From a checkpoint of a small transformer trained on Wikipedia: attention and MLP in parallel.
Each number is 500 + 40 x the weight over its row's rms, rounded and kept within 0 to 999. Layers, rows and columns count from 0. Numbers have three digits each. The size before them is the row's rms in percent of the matrix's.

# down: layer 7 MLP down (transposed), 1024x256, rms 0.141, rows 778-877, columns 128-191
# up: layer 7 MLP up, 1024x256, rms 0.139, rows 779-878, columns 128-191
down778 092:464519586530484536449455557487464507475489437552481549441530508547468507440473483495547492544425539517519519507494532548461484526486445522468528473460563493512502504553536501494514545473536527
up779 098:555607437537460519547435467517525534541485491522531503500576462485471451526586564490490514561505482528459541514478439458520468496422449533467571530512474531541489480457535472497536485461489453
down779 103:412456525475473458577489576474530501513474515492492502501495541468438441479515501481503415538506548519537530501560577540411478532495450498456492541511480480442581575501528503512564509570530510
up780 095:510503504474531471535549509480458521460476517534511493477433466484485545502529459468484472537523463529545568526400473515495509472519472481434521528476476537556491484483504510569508572471532534
down780 094:463446463555456495484482491530496491561505457498511497489562517492490483466473529505507616463506565489478509535628474474453512468501503531503497512528471520490561388487513420529428497465482484
up781 098:502466538492444578566466472461532455445558504522543535444524531494491439562481502475569490537490529442476528402445487532464495518530512511538493499512533479482499514484543526505503542460529539
down781 094:520463478478553482530571472525470494528510498497592443544460538569508504459552429506509436533520507479430509497488507444498505491579456483480537382513565538511438493538493505526459475542489562
up782 105:533493502540577559505429477515528458473545566459556521472535468477483453543513484546566541538474515566508514533553483491474569523538486512452488452466490535565508462476582437428501493495502499
down782 107:577476541517452547534539559485522498568501464453485482548544525527566487461543565553430458517492459554493514505493476470473522399492566412503553448484471523472478484457456510499572515510548537
up783 103:518510528574476486464539573563473566503543484497525453552526527395494523545525439526470663500484440468548477483448549476512542485502503562456521497452545580539482507459466527505527532526496491
down783 099:493431495517537454507495502528539449469519468489512524489400539528494490525515485533486485506549506571454492514461512474463489499443493454600479473501448504486503515529421489506537554458497508
up784 095:483509567470542488479416494529504485532550543529440473521543543475513492479526478539508518511510521572500489464485473493544565508467484447515514536532482503503544485446479510485509478539520545
down784 100:470476430519434584518446507439542455475456508501487470504465546583439492475531461517542485430526499460502459536549492537487448471577556538529495474413538473471522503567560519445429511524561525
up785 099:534494489491527489545442522543512457476507473525493557503517541539536514483565443502488525530524558464382467541512508474466501498520444487519478520492555561470469486507476467529484462552439423
down785 104:535546528534487492484454502575495474482578471472524495491524431488466491438488467494516530444496524472513423520523451470533427507466481458542475580521552526457562548442490502472488436531500465
up786 100:465559507569477549473457513448493506445495515503502503504495422525505519438454521463524467513490533454564495459493432537490469481502558497482471524520457554496622464493489536492469543511468519
down786 101:512460455522449471524489514553393505471544466401508425473540525497395457478553542549519508481529461587465451511486452432505576496514485538460547467554479529512534522477499459462515496499501475
up787 093:508510475546508487495480504552459523538538436457438440480471535433476477423585532444514446542522469523396553512424548570545514539527555479498494474419495513454477516479488509516583457562509483
down787 093:461524483507486510541484466486514556486536521496539486587524511525475555508530480469508543455496550450459550500503515498462459403510443536498528490482435516489499500579489470418480581424505476
up788 102:539518500548514437477534478465488411494515460501542486459506556500492575534522444408514504512524534520470492412481427487556517438467500477488564505466506497474537478474453504540540523480530529
down788 105:499476452477506542484503530487486528473505431531571518517496501438521463506489486484529442459562538482519524586563527493497483446475448497500495484467565495522493461504603604498470500527418426
up789 101:515491456470466530519633480527518534551534548454505524439495515432522509608582527491440519428487437482602544494544405438518515455431503563482496530530491508487485514402529540455551439515562485
down789 097:513591505484425493527510489446573502484576431529459467410507392460541517560499518514499501524529467495486449553493460486541429518486529475477557450490490541507514534512459557558514497512496579
up790 096:505490441467587506448495539384533434496484511515481531512482444557463524577495534534466525430561487455507499458521518481476514459488550404499517515544535551508519434470486525514556466501503523
down790 106:495489481461527534505583476512486389470521542517500495513481467436395537507503477483438540534506446498505481503473494454463442428514517427505469505500485504436500468479543525525472534487603490
up791 100:524486493501538483460537527553458449562501558486476509496456475583498473529492486505546535551563536559505477475383458466529531518547480497506552493442552452469500472572497537503491483489511549
down791 099:513532446498440441457544505514505495380453459476474503462453477531529479523538462540450453443471529440481532473508433563559468531491533470500468514494557520494513481532467428410518525503440544
up792 099:484480550545423456456543455520462554534464485482512515488592564507459602517495500547540548513502527537520510480502464464422510465560581505494423496467473459526593497465474466480524493581497438
down792 097:549511566523488478528496472485498456485614437477495470477499482490552516494505421510476477427496513459494478562471481569460483483480454594591475540521442552524546521461425495437566552522498546
up793 098:482494469502507530486500434456535517539482475490508512432476503454388390516496456484551477555564538441595490480504462528538503535478491464479480514511551497487480521450482467566493542536549485
down793 086:456552474550452470476461548539473579543448549507548515494536536498434475537452509535523529465520489527430585533543538517506479578480505468516535616568485494502495525480510582440512445442483477
up794 095:510507538496494517444538475409587548477534478515548471453550491500408579497540460538500494467485521480464480477528482533575474523513534436505494487468516482535451490507568527521507474603408554
down794 098:517470495453515467564496448513518467507419470542429513540508533497517502499567508453534484493491520476523504566444482449530455495558493527526473509545546502488566493508464508511441535526594490
up795 095:487464522540476427572466522492454500431531482515487449407505454506557433543514551510494452573460448505521551523531494480556525524549508519500418522500508576544447472449569532514584437531531439
down795 098:501495473535507456502516529499522480488497470504502519563538451554441472488479501454464523565441500448534494538486460482604551454473515467453512458454557475566494525537399534533432488490529531
up796 103:476504472511490486455528525536517504452445529488544463481546450513407541488533483499482490466437393493525478480524522578453454523460508492460444448456501484479493576475563432553503467533431464
down796 097:465505560454513491481487525503445508481523541528449470467520513498495508469498558521490575544495445465514611504427460460517452445522433558486499489505417540490525452522481503574489521436586524
up797 100:465466524532568516491397478459511545479465509534488436497559491570513514535532440509519493453484524467502488510511512437492529496520540513433486466470443508490483514455555426489436520523407552
down797 099:553529500510422472530418458522524551487497519552489495415525483460461487486487500525538378521487464502418590498533496484477462504463494443442472498511493500560513498508465529501505487395511460
up798 096:471524459492484529514496478441447532557488526572540461450513499493505479457519447447438500551534553484501536533508494571489472509440500518538621476503487422537441489539508446561531537462420492
down798 092:468512521494541481501481550484490546450541508519474533452475590510535549523451462459501434558512494501504489494501504430544468534493560504523492545481440465523506525416545551488505526509500510
up799 092:555485452510487506455411484461484567507484524461495539558532421481516506464471456499482499508483487473477524494521486530494484492459542424525593494513473470499359512540510523460575532538464489
down799 093:558535486515493478502512556569558525428526483461507406487490527511543496457533470519514481479514508540437486485496504467462496472476449514485470454370502550520492492537501526563468505510552504
up800 098:473518514450513480481473537455462530474436495531502492415532471521482491509522480501424506473408487582506495459464480553495510480472479575390586551512545510575562450505607471419539485460471532
down800 101:436478493478451484494438511537523448513465540492451477584517424494466461492481510556518516476546495456523527497477544512538466566549565505535544511489458556523511508542522494543480518528486457
up801 092:468486487432545527522522504510568494498570459428527488498525423559475469506531571574517501504510517616443452499478519554486493557472535457513451544503512430453464489538449503463457481467531502
down801 098:527554467472505512464652440511497520428513512489507469468519478486487506494509521534502456544605509420536511520507474503470454536474528465444522515503485486490485512501531501591412492577458508
up802 090:470446505456448561456504597443500582568474515541480405574433464531482570447447491497465464411524516515511534486453531509461459437501479509542438477465452437475492487514481500481543525510456552
down802 099:550435504462438494463499468471497480449527500514534535550516478477493475512483389458511528561506488505505517512521496488500471517507529428504386493537488500555397418484530540562508502496478541
up803 103:464512530427548476566529475418476481457435519451537504463394499391461499505504420494483498567502502547390458440522413470509537571511548504476513436561501479504406499549489525472486508527574527
down803 094:479473562509525527561547455487493452459483581475444462493528503487544531544456514492502448445527510440433515503555568479499439536548532500461524492491470580463568507485583555493524504537411555
up804 097:527460536539355477523562462471467511546557483544438489531491503495499508552489517508534443482499446522521510559544452527466519477501469511493452486534544507432493510454456506510481488557460527
down804 095:455545551482554444512492482442507432446467509474505503449452462481510532494469486486518512448555507432472496517511514458524451473445456515563516565479521510570483548503418514488446587462457511
up805 096:459448503542546545521475466517419447444506502512552467512529534544594516475448488529496509429531501553493476491446428496438550505503481418583529521519593530525471515453478412489437511541463471
down805 097:492473512542465500487506530495548531517463534505608487502558474495465477477526489446487480498516518462545518451490495469482481514503520601484529541462472494496480455553497562424540568534588477
up806 093:572487517547539459549472511521472461475429478461511544489498516472505550560558516461537476505456469572536529452451494452548525442440537464484500531522597471497502471530461446488570443451497449
down806 096:529472423440478508522468517481539494588540537510508492478580439499572501523526466502526510543488451476482554569545504573508450518463495525547424498472503509544493580500486493504459549482472543
up807 098:460476535445479467554511455493445470440499471517522500486494470486471514499520476531443508517430460536501562495536553474532563575482491522442455472516477515538487527457520504552514453550503480
down807 100:485511461493558474500527537527445559490484476482564517508449519460466443507451504492517526495504525436476470525451464446504502511599476477487440486481549539448472421475465565488480587472477522
up808 088:466514536510436494546566502461459477439570560522517493489571431488499451427486527520577515506459525509514446516448477464536530521508517534438558434579554401509513487361485447466449546485493507
down808 079:547563504510526438441472502467532525521569526501484479465413546487514517470460471448461497533503489543462514522521551549524531480507509470555479558504478524529519487519581483567532494483497504
up809 106:484441503468476439437426443520522568534546461490474468534516542475429372512552500541528498525526509513498467539526464455520474525503528535511443490521462512501562496507442499528465539485419421
down809 106:488459518484516542494452502476494410501451514505366456477578495478524605489482569449488492488437476519540489453439508434494430506518517499511524517400512487493567459553519514516524519534532553
up810 099:497518479499395437498498532523490486520526476473440497545446600485469516522545507526440510526483570497557515520551507503446556475474473492531536512474565467430501472485517522520505575491491496
down810 101:489537498506552514493472501510521519515471565500494531524505502459505507499584553516385464451496464575538491556551515511494519487424437568545522481532495428489430505514524587530457511482539537
up811 099:525508455521524477491452537515485471424535516492538498453490467531569457465496579468528524446520467551556457566540435491483475509479524493389490426563455516426436487509559485515566468505504546
down811 099:504500534510524511461471524386450491426538546509524551519473488466540504487424475490465476517501555524534591534584540502414482531568524518530547474469513543455492518469505492478471471442490414
up812 103:476476510437536539476520564503491487464504543514500540480417481489461489493531515572485497492499465515532582473483577483520506503511497479519505464515598513483492503465448487507586511572562532
down812 104:437495527592520529473464474500488459437510489571541535497518490502551428472545563486534529465506393501437457468503511563441453515455550515454505479504449493499551419432499596508518492472427536
up813 097:513457468467486489482454493428487535481575528470443551568492504483512485565528551518483578501514464442500515512501520575524507563539482523474535443499584473519508551419524393512508449484558513
down813 092:479471520516470512516491541464537509585517518516529516470462534548498485528570517524496515458423554461570519530440546478430544475496580422521473470594427490529466493450457493523554528641533441
up814 091:525522552468479521497508540405518497516485485491450511485436506489507571570506463553538591531458558484463439450504479441505592534494489468501444465468545504520563577490544597522523437542541474
down814 096:503594449480556508518495536554482507430503442419519448494461446550540464527538518457542480511505480472569534536536535481467492450594471561522458514460502473519489530472522505473495457471512531
up815 105:444453407456482516509517542472509508424435542519470526495518524474468556499498582520455547513498555514406528478466489531460504541478498588424522536453474540527553562523473517468482494565471515
down815 106:542511477478524526506495545470556487470515458497490442506466494449510383434495530463508529548483544406529484512495575483558486523480369473552430458494458493489479475547460516551494563456487490
up816 100:522510521473529581464471511470470494472555441481456534565532427530466516443529487539465537489495470446501476547485491502470473483432470426523519478476555496523448543544495509555459448460474563
down816 097:537492607467498530487464549517503505405510527542590472473490548441513457508466568461546503513458505503465523491514536556489422537488499521487525470471525411449503540469496481482544565475563447
up817 098:476498495481521512513547426442480542501479535539498490472549521470537522480502555578518486535488512532502502506592413428479533447452451467507519474575581517511437458479544481543494579449507546
down817 096:466471521534525541481454488566575471564433576450520517500483480503446474503517473475503486475555500454514546402487477536469541465527517499504535408459475410491446507515510513416569516640459488
up818 103:479452465552536491537540462488523518490517483477586476547484462490517533515523536472462560532516471485549522563529471505503444495479602518548474457536555570527559468592476521458569406518495423
down818 099:494418484541490520469419527415501493529419477483434524495486483471439514520603496542461497488501534473415490482579527553530530506508476513482505538516524446543491502488468478501465517482542505
up819 101:504546502543545439555461538526484462537453504522528479503507498474534485529512424509480468520479544511507445470539489444549579555484547530496498427423517541486505524517496498569453523500540468
down819 098:504495508515481561393466578466572553498418491492537440394540578495494531497530545453489510437466519479432475465465533506500510466519552513516489542539514576512466441526510496519519505518480538
up820 099:481504487518491552523476510518486508478484505524526513470466443454491546424501492475501478461506427471519462576529541497516498472519551486410471567437578548498508572480417524496473439478498482
down820 099:534478460517510467508496491475542515440527413453561509473452471554534497460483484478526550499522547472524476460432410496439544491455415530489485469512530460460482448508488446531517509518482518
up821 098:488547522494576534468521473436449466525480520472476451556535470560493495476551528488557550477537538491513455525512474480471523529560536528474386477484488555455538505497483488550477443532480526
down821 096:578537460512471555590513479447526552523504474415436582401524512475434455487441497488452533556526507491466489525521464541548475477497407539454602511498485463510458432493533446512541509483520540
up822 103:487486486492509563490445546510543590547492490420499460524594481535510591519528476508452564462517468428552477520497508503529485507464499498488538441451460567581489483484486582616489481483456454
down822 099:516527466522528544425530509463469547502478488506478507473506610467467510576528460454456491392468530512488463522495493538459514521472561518591494441516453501514569449491465526536447482486550536
up823 095:490516457457531533430443554434491412532495581599532494520517518494501562518463499491446482481521451516531500479539448534501532549432500482444491499526455497458551557526503474612507487530502469
down823 088:556529547506485496507497421534567515510509517488511475480496527527519543556476540457519512492476533534504467487487560477469566478533467519583508474521552558469496472508476477433422398515483512
up824 099:492573542480484477538549522496592492522461467584523506476509531497526424445507516526504502531462499481430482501448476427468481541467537512505422528534505492552495473490469471514511469473521384
down824 103:499487473483508521482493479503480476469507544517509473499493425482517580562493552554552456448458571501499529492490537486509507469468537532463543535528516537479463552470396506521468473551514522
up825 106:501512548485491481548440629480526542435489535484514517506528476517556464479459458542495456433467499419519526523533453536501498481445494500518542474586559484459463466416452493544564496504471607
down825 103:499467570426505545535594477513498458489521462484539468553469490471450524510522505455500523423458577492577521550500491505490461471524495486429511513434493472465535532512544491523471493501520443
up826 103:539471537452530544502596465485550454486508603559508463480467495517523458513480490453443472478519545507516473497523496504487542553500470573465528465519547501512459449510553439478490556441473465
down826 105:502470478429496509479507552488486466516460480510579530503517504456500458464463544452559488493527542476492489520533538500517570491530430518553502429500504466473530460467527461537516469526519527
up827 100:484450468524461506497522524531489498472459530493459602515475465532485520476514470437543568488512509508498505568482460462532465536505461507504527454416474487538540536476529576457500528499545527
down827 102:485414498509435482540494523611453590531510571530492479580574480500441483533554517567523490502475526521493504558520483439508429517569502534522545564517516560520434500473449472560509579456486460
up828 102:438511436568533452465490585500537489546495511476490567487530537450463533511420432523508494490506505527516549494478498442431473518505557458525482506542472453534521531420576458541485521440512551
down828 101:559522521551481497515497523522511499476546533464419509488509453552495466505532394523505484490481544521542491507514471445486544493512562436525472509508499484541441477540504456461488459506401501
up829 105:485491476458467480473516484447486532481503505540452576465531534550504444493437532493539584482535471445524490509513468532537574621467501500522483591519477505463492453498478503456519423462526480
down829 106:535373517503489522524509543531468509516500522540489498509473502481459505494527460546554504571595510405550520507540506481490488471496470509481492492510487572473577453567445521526470582538498489
up830 097:513482485531449595492621527426479502512468490475494517543478512465514442488463484560515387529495475503541495525470480523492497480527552495467458517447547504540444602503469505625512476442518603
down830 104:517563523544457496556460501474519515520528445448447514458491514442493548515489540523524487454455426520433451449546480543561517520535490451476504482510496452520470497473467512541462501537445540
up831 093:563519515487503463512434516473546453572468539471544572563495469490559476524508445558500481494545514450474502571519502458490546517517505558472439476481536480455571516521535528479470525548473494
down831 094:583457481521521481471559499482493506518499496522514421550546521583467522450557497499470454530509477488506561459450514460562493528483598514528531542450542473514379443462532573530567417522504514
up832 107:469420543459542531483459576506478506510473505542503491494561528527485512445444460489492563484538485527502440438516533527483529519515483470522476580418506444452507550496523608508462534521468518
down832 111:487403545557496446510454505464445554534471492504515544532473489546522458521510488499446487523572444593562542530479473493484492486544502457521529484592505503537528500503555451456508483539465538
up833 100:498504534477470538580514456517386512460529496456478497523488519539490496545518477501434491472508505428531497509468499542514564523544484477516492486465517458434439560520523428473487541501494486
down833 101:475554514522537552461509596527511516470470473600468503462451512482480589521526494562468501513576481454582544523558513463486463445470500530485435441502519496511543502560466570494469533565486497
up834 100:491580497545517479596525558528400544523413476480409452459529582535495475514496495493509544523513541500519532462455457507523566464448532542533481508505482480481515497446438457453602548497507527
down834 105:496469491514520511419427497540541441548518463492520603462569489474474491498543464496578509525539531484519461568525575425443539552531525421477502500489567518521483542501552506539440495501493477
up835 099:463483439479546490534451429514465580514543468497556507522366479473479486573449486465540510501460543491453556471534471559468474468490507536504546505486499508523425542488516483505540523542560549
down835 092:517475523574491536452595535446531507458464462519479431523497496491512570475537479452502503533498556528520455426451496488491545394505519491556546586527570545449416494560499536542488489420446485
up836 105:452530517592472539490495561504506430492531563515475417570506554434516558503531441529420478524498488503489509476523483524468544534514531469449472505481483524491504519467460461518526617503532500
down836 106:491510520494502615567507483515499462474460498515475448487539479461490459505516437508451580533575427455468520496496519471527482565540419442456462500469401520433520526487495452528478468423432449
up837 104:473490529567461535487492524508512503392498465549493446468430512501482484507494493524495506480557503500517465480513408499573450468504472506520518560490587535400466503480545619525497555508494495
down837 107:593598471538529457468509454551545527497512458507487469538494456547510494461523406510491579534535537429466470485559457508520460484490473516495592563553538530479506504504455542541455471531446520
up838 102:550460457485504525523502508487545484585480535468544487494535501540553537516433482522424506508529561507506420561530418451532472528463542559493470499615618475477469504486496460544474549516494471
down838 101:501558515420478531437472604507424475569434523494547486453488554407528474562464534461466516521451512477512496466540483522527495528495513486551543505451474519537480551460504461463517472591531494
up839 096:496457550490520529531485471491410419449552471466498508534483489555533559491504481525436470535449526508505525482511521468428520565408511512521474426450552498465456543519448447403576495450454523
down839 090:495517428483441482512458475607533542505494474537525488459564514476469432450502519495499506414521537480504483461583491508524491467542525497511465515483510571562488447547533522524456552558575539
up840 099:502532479396499455516545501556497519526443563469436555527468501539492480600493515524494467454540463503479549471503466543467518572489443546456468519513472510457505455446477459557504540448489460
down840 100:498461544530524484505404564470470487477538522521499503519513464442502568497530484531516503521514464558528525526514495476500514490487462507452448455547475503491557459592502533431531500489461447
up841 100:499514468423569469532426511478440481524465502456534441545409480522463509524447507550491547503468536449503472508542522454498511505470563489506518566481510475444486464456445504457526504543469529
down841 096:570467441574442555429598406453556472506477473484488611519490552463467465480526437553460515533453506483604528514458502528515466515507423480485526466550427547509566457520524431510506477427495498
up842 101:453531531449516552541441462504520467536577479500467513561412553502494488565499527499470511450415513447504474475521538514515480497479497546479503481471484581504511459502472552497560503567525472
down842 099:483422524540551490523582486470429469485473510595434484483518447505520504455510459503532517517440519592414590469508549465530575521518554440491505471475525523504510517509464511486489461468565491
up843 097:480493510477458484447510448504484490446569502533485495493481464551515558470532494533527454516556453491508510470543578496501514514526539509421549488488534510489419534517468465543456514502587472
down843 093:529478596538618521502527486397451448399434496494435424480485537482581493478511535467496515516517531467475512493417471469546448526463497497485443529461536501539481503511470531527502547443526427
up844 098:583442484462550484444488558546452489531528509458457589514500461521524496565470454494535528525544499571474520527596420424428503499524515449513487471537515498454475483495449435548457527513461596
down844 101:504574499483430483568541486536432438557473510426531465462534432489522499450506480455527504493496512491470435527519629513498479505530457557522513502497495542526469567503486514496535481457526526
up845 100:463530481455493521527374537489478491487494483460482599475410473479465447492559430440524504460517511479506462454488527448486543508489483446516467489539552471468470489442512556513489610558558503
down845 100:472507556455510560512486536431574485505499516516547548433516531548545586509461557520475476522520443492483483519447473483502471459535540460539559480453526480506482515496521487495582457414473488
up846 102:588481461474418502420545517539441524534555488521441507534494468569464565500502473514557510568499531491485458459445447541534494550446548539542490471459560499498488520555474480482498498467515472
down846 097:460474537505444516487447509478522515411474528493481523544517526519470499545560526539557584509533555562570470554544487522520513526509534512493535500437559509448525506486445536551499514479488565
up847 102:484467444458523561519527571530400595463504440503435502524448447549477506535545501489488486531521537591535533529538468535485477518467594523505545585538504513522495413544470543479486534471484495
down847 093:481479533440425486390420507529428463533431464482522510505489500492475479432502574531510526481507481531489525477446550519508523566498458512441538541503522541496485512526482543541494506545582455
up848 097:482488456526522511529490514422527506466505452501516500479493434556536535557423451461538513594486484499471506482466539532584536559447533470389521535504560497525544554533519521499511528501558481
down848 097:518505479538501472467518511451508548505544505519556529466535592502550498554550503579522513463498512532487483469496514538479467445480500492525492565500461521461532507481512520418526519505475507
up849 093:479405474561483449463530466472508516487546527500490458414507486502542549479526501459417461450474480504421571532536437515546513496511503536478498547474498507449474429484507489459511451509487460
down849 095:518565534473514412469482494469444500469540450414497502540452462487454423451519537535517485600505474474499481477508495496501490492441479460512594542536479472443519587493517455505468469458521626
up850 099:499519504524466491506551527465534412453483522541532513486439486467596520544505556587512505541449453524500538498410520523498545506486538476512486506497486501455542543488488435496538510501547499
down850 098:495459520469497513539605491507480577496564505413497519448451504526523509491513485468498491468526529514469451488472482582513530494557515517546517465401439569467491489487477561478494491508490553
up851 104:487459581466515535500504526433437495571413500475506479538539474533486543505459457572498514486492515453487490472458510435483496479528509572520517526544536532524483495449524425486510488477475398
down851 104:564431569475521462507560563439508438535493454516460545546454476458524443474520503460485519458471521443512448546507612528505453527539472505509505508539512498495498564482530439421514600468498600
up852 100:502476454507483504497567508403488506464535410479424523555462490474592553403462532476496481444463510479453478545455444494427522508555493483553537481519493539492495531570459461499567479423539494
down852 101:509488493501433502546500495456554485415542509517447518516497473531557513502504439452515474385468476526438376517579503517490552558546506468506509521591530420507526484433511493464486541526539531
up853 099:528510470522489531541542491521457483552462453509478512535437480451507513444433460458579484487498500489484523593480501547463402572521492582486434514496540481483482481506632534496521534547506508
down853 102:517496474562513465451515499543513456531515533507510475499450491446561620502557498532563553511447454484446441436465460455411547472420524499567542533495476501526530506436485527500453511527508461
up854 101:517461461534513474425425451544523414481523448467497491499521444519487533513571401531434475545524509533440576550512527579492434513483574538423525487447535504484427546571489482465578525519504523
down854 107:499498506550543540529530480445541546530516505446512506444395505440518493440457545497525572495451442480564466486514450487488476462519500549523398530473523501489597428423497436500523507476521530
up855 103:442474447464531578509504516469514540512547451469522525487466489434514550479518503532503497461487516481503527614478482476391422531489483470517472495458517545534514519463513573516553522449522436
down855 108:493515488530489544442449505472493562490489517511496474528440459514469548524455480601480462509499458566528443451578523560480475492485519480543448512506523468517493516488515514528545548518509465
up856 094:495454454520481482486543516487488530522442507560524417504508488515616485476499516540499483505536461485536421477490521470526487507513484580507513445545548473552489547460530471570500524535464456
down856 103:503507491446510563502558440492539497406429474511479433490463509539530402467492496567436454516499500529497507464477492538520491462524431564436571502496408523471585441503478521497566468488459463
up857 096:437439547549457414489537512454555495512478498499518469503441490544527548480510501504552486505448508488594463513387510548524536508542500507511553458553539461468497502495473475505520431517570469
down857 101:518579479408491504509487483579519457491520508485532497473459523521465534532502486448497495539483498508484514504421574516547462474535413493498526459480470523469529550545483491510478488470489499
up858 099:520535447490547487507550517478496540469493495516462481527508487474570386434564474498472499450541526547464518500501469477506492538540480490530454523518483450489460555495492523455524495551540427
down858 098:490413513526510489490497497525541498449547447464462554428477445499467516539436456420524493519498539504514430495531477463503519505449462490482497462476504524478548486467445494413513549494534579
up859 098:493546489507550505568562551459492438523471525538592476584542520436524457563602524520508518504450577481444507564491538483528518521476454487530471513454430521507463488525542474533561470448481489
down859 097:526436514451523470510519610481581469494514566527506507495577472576529502541465496550475500484455556490473573462475450508548483490522506436513444521530519542477443444505506547482531508499522536
up860 100:547602482466515528496425493516497475429542498467541496470490503563454505511487443442396515530481511554548493502553538492520499516546541485496474454488544452500395498521538523491520495450520484
down860 112:484496437528513494439475513472487530457501448533450544529594515513515443510478476438517476469443484530478504485486493488478482514424475486528439453506559551526522554489483595500503505488460554
up861 097:456476488476459473542468540398502412532480563573480539518458530553440458421473504513516549500451466540577500490518446500533494425556506488516479469548521554516460536460533405530484407466490568
down861 100:526416572462523468568476582461511500498475515463503488486501487529466519520486524486496550481461454518542476412510495505464503449534543463478480529458520522501480572503496469506517483470472538
up862 088:488518568457543469472489525541464572524444476487547441432475494551516534571523475473475496518437524558481486532611512488506438458528457458522543547435469451483507369553476500559547455436471536
down862 080:549429491560459543512537468480531404488476566552504537536534556531488439467485488494516482442536560431542533480415499520556550530503533519508466492549525593529473554453546559456468483536505420
up863 100:521488458485510504477485494416491532497548495528451569517481476540510546471449509555577445472520468479517457497523516560454501438537442521518458482518499491458532430507502474582513490508529520
down863 100:480518450480452521463518439539467554488520519446534478513498528510545491537521540451428539484540470537456502538420592469499432495481518515540465511445464502431531538453495513513559431532446559
up864 105:530503515557493492463478432467455460527495467572473411500532519537455504497480595503420441492519563577517408484429414484494441526514504557508485531473502551540519534460401541520524502543512463
down864 101:514457537514463546552522584548517476484494543444548507479473509497485538526486473550495468554505501490456467535569527503497516580499543490492490499485456509490494480507508451490518540478434524
up865 100:479501456533473506518520493464533489475525522511385436489437485512420577460413475562478519547517526462516409474456478439438519545522448507483533498471588477507479507495461528534550471492516559
down865 098:521491492479471500495556530471522566492565483427437490524482473471492507474498474505483500460533469480495470488518597465494536482574467484477569520490523501527476522503528497547497528425550486
up866 100:442554462486527529478526486436388517522513508474446512425437477454466449471463403530491564440448476491533524518488464520463535462571560500537472513508505548548505516516501527486482463537457527
down866 088:489441494491430504507520444520590463491502470505572497481505479525506477431458615462498486500527486555507476550535480511512529464458528505494506443512534472559478516508531517544462460513559531
up867 095:491387507531563507492478500442488456526505492580479476517537539478432467448445506526531524496547434579513521506442458546509523556560459558475512543533564451508473610452495478571433475581557479
down867 099:480563461500488502444461446489425501523554528460424456502449467480432523453576499528506541503508526523493480576524528441525448509509519511508476493475472563512513460495467513501554570549456500
up868 105:525499556625535479485478531592478469507428511485494483586471504507492555499495451507485471425482510445535508546531509523485559524474468459512585448480507598523514478517393453479491546547550515
down868 105:482527462449491512513576517546557494518421574466479492476497464492394549516430498545542544527513533488483473497424529596530480489442605469545509553474476551496472554536445458455507465564479522
up869 101:452525465449482502484492534453538477457467477577481570510405528524502560460519496536531488484444465513459458553517496543537472419476542559511522524505505469478465481458513531506453512444540520
down869 097:502504572540458551559444582506477571523531480506504518471454485508451481571545555520556441535491531468440506565491508481435433481493577492473481422502469416471469423498580492476497555506504539
up870 092:506500474553534455535454509568487526470478584494461587553444469531528445498530503528532496506487456507486500494530513424483479529518482401496509454454505513473562504523523493504523542510546530
down870 083:528549467464537543503472481536402501494521497521480402518524527432472489481460518523540500460514527553446483528504505567506545519528567535596489537508524473565433535537473560523425478521537469
up871 099:464461457474561485485476499449520493450510523545433538532539452486462462521507519491477534532431481577509513525548454529513536477529550456515536542450532549437448505543521468545410451579604553
down871 092:514469486473492524473550512477503547477498489475527477452458478493505505443358525570490461542489505522536461529472518563516477491521505541571438484462498489474488454440455536576487484492461468
up872 096:518473489511500567461484538480476503526457483545439520544522568459455538504515444439503539513491486486540525586499507527498515402398517451597528554550541522537527486498450472529500459462503513
down872 090:515457540509504431521540478470515539520591591437498481522583485546484452525467620562487477489563539542462483463454489448497518511523490492474513504499552465465454473431471521440492521555499477
up873 104:536505473473548432549441501519505460541555499509505482484510560417582467450426560533493539495453507533516444487511443550510509499518485485518499518407450528549502516429486482442535519532549477
down873 103:510500488535482484498468469523446444518425478466555481394469507516454511488515460515545479510525483514404579451465545529494549561509475427477501415487474437578445522560475497519485484438505468
up874 099:433463446522484533445509541435478479406474500531516503541468539578504564485590460457480429510502516479548509478519555493494493500582526529565481508540532517462433518405537508525529485530457533
down874 097:481537486465600531437566499515525484516505465509473557424522544483562474480477583484472432444506485462506501533517475565544502456478496481457466490547492494465485492533484517476489503508496502
up875 104:497494471558394509462441389573482538536476409576536474532493466573482546475431518463417516493506466574476539485491526475463497551465470462484546502529517554550494477412498454422533509511469510
down875 098:542500482491518447562474569515516495484516551518477531443423572447529445575482489504497477477488450483477500568463506493487439512508475545449461494465514552454504458481509497521514500487480551
up876 101:477525519526464491562485484466475519533486446514526510483537489461479524539489434429459480455461541489428453501588467544545486550465539538490557457478497509506528441441513521559539546528500487
down876 105:505540467499555466557521489452533450531480507462500463523498567512495501488549422425536511468541523501538502562506477435573493524445475455530500508456496543530497513461525446513490504496478516
up877 100:459540516517503557504513479488509470472509477490421482512489518554504478511499477618491436483574525553420483452480550584422473503560492458510483494498460471466534544505471552473524515487467542
down877 106:496530503472481489424514506458508428539447402495503467437515516470548532512510594428507533456535549577486499476515460445384484558486468511583535516426543536461535501444427534495500514506511573
up878 096:524563491490530472466540509479485449486562594585497466534510529457551526556485514486479540557490509463412499607477546472546526587520487460470473458489563520582479497486550546476504499496582491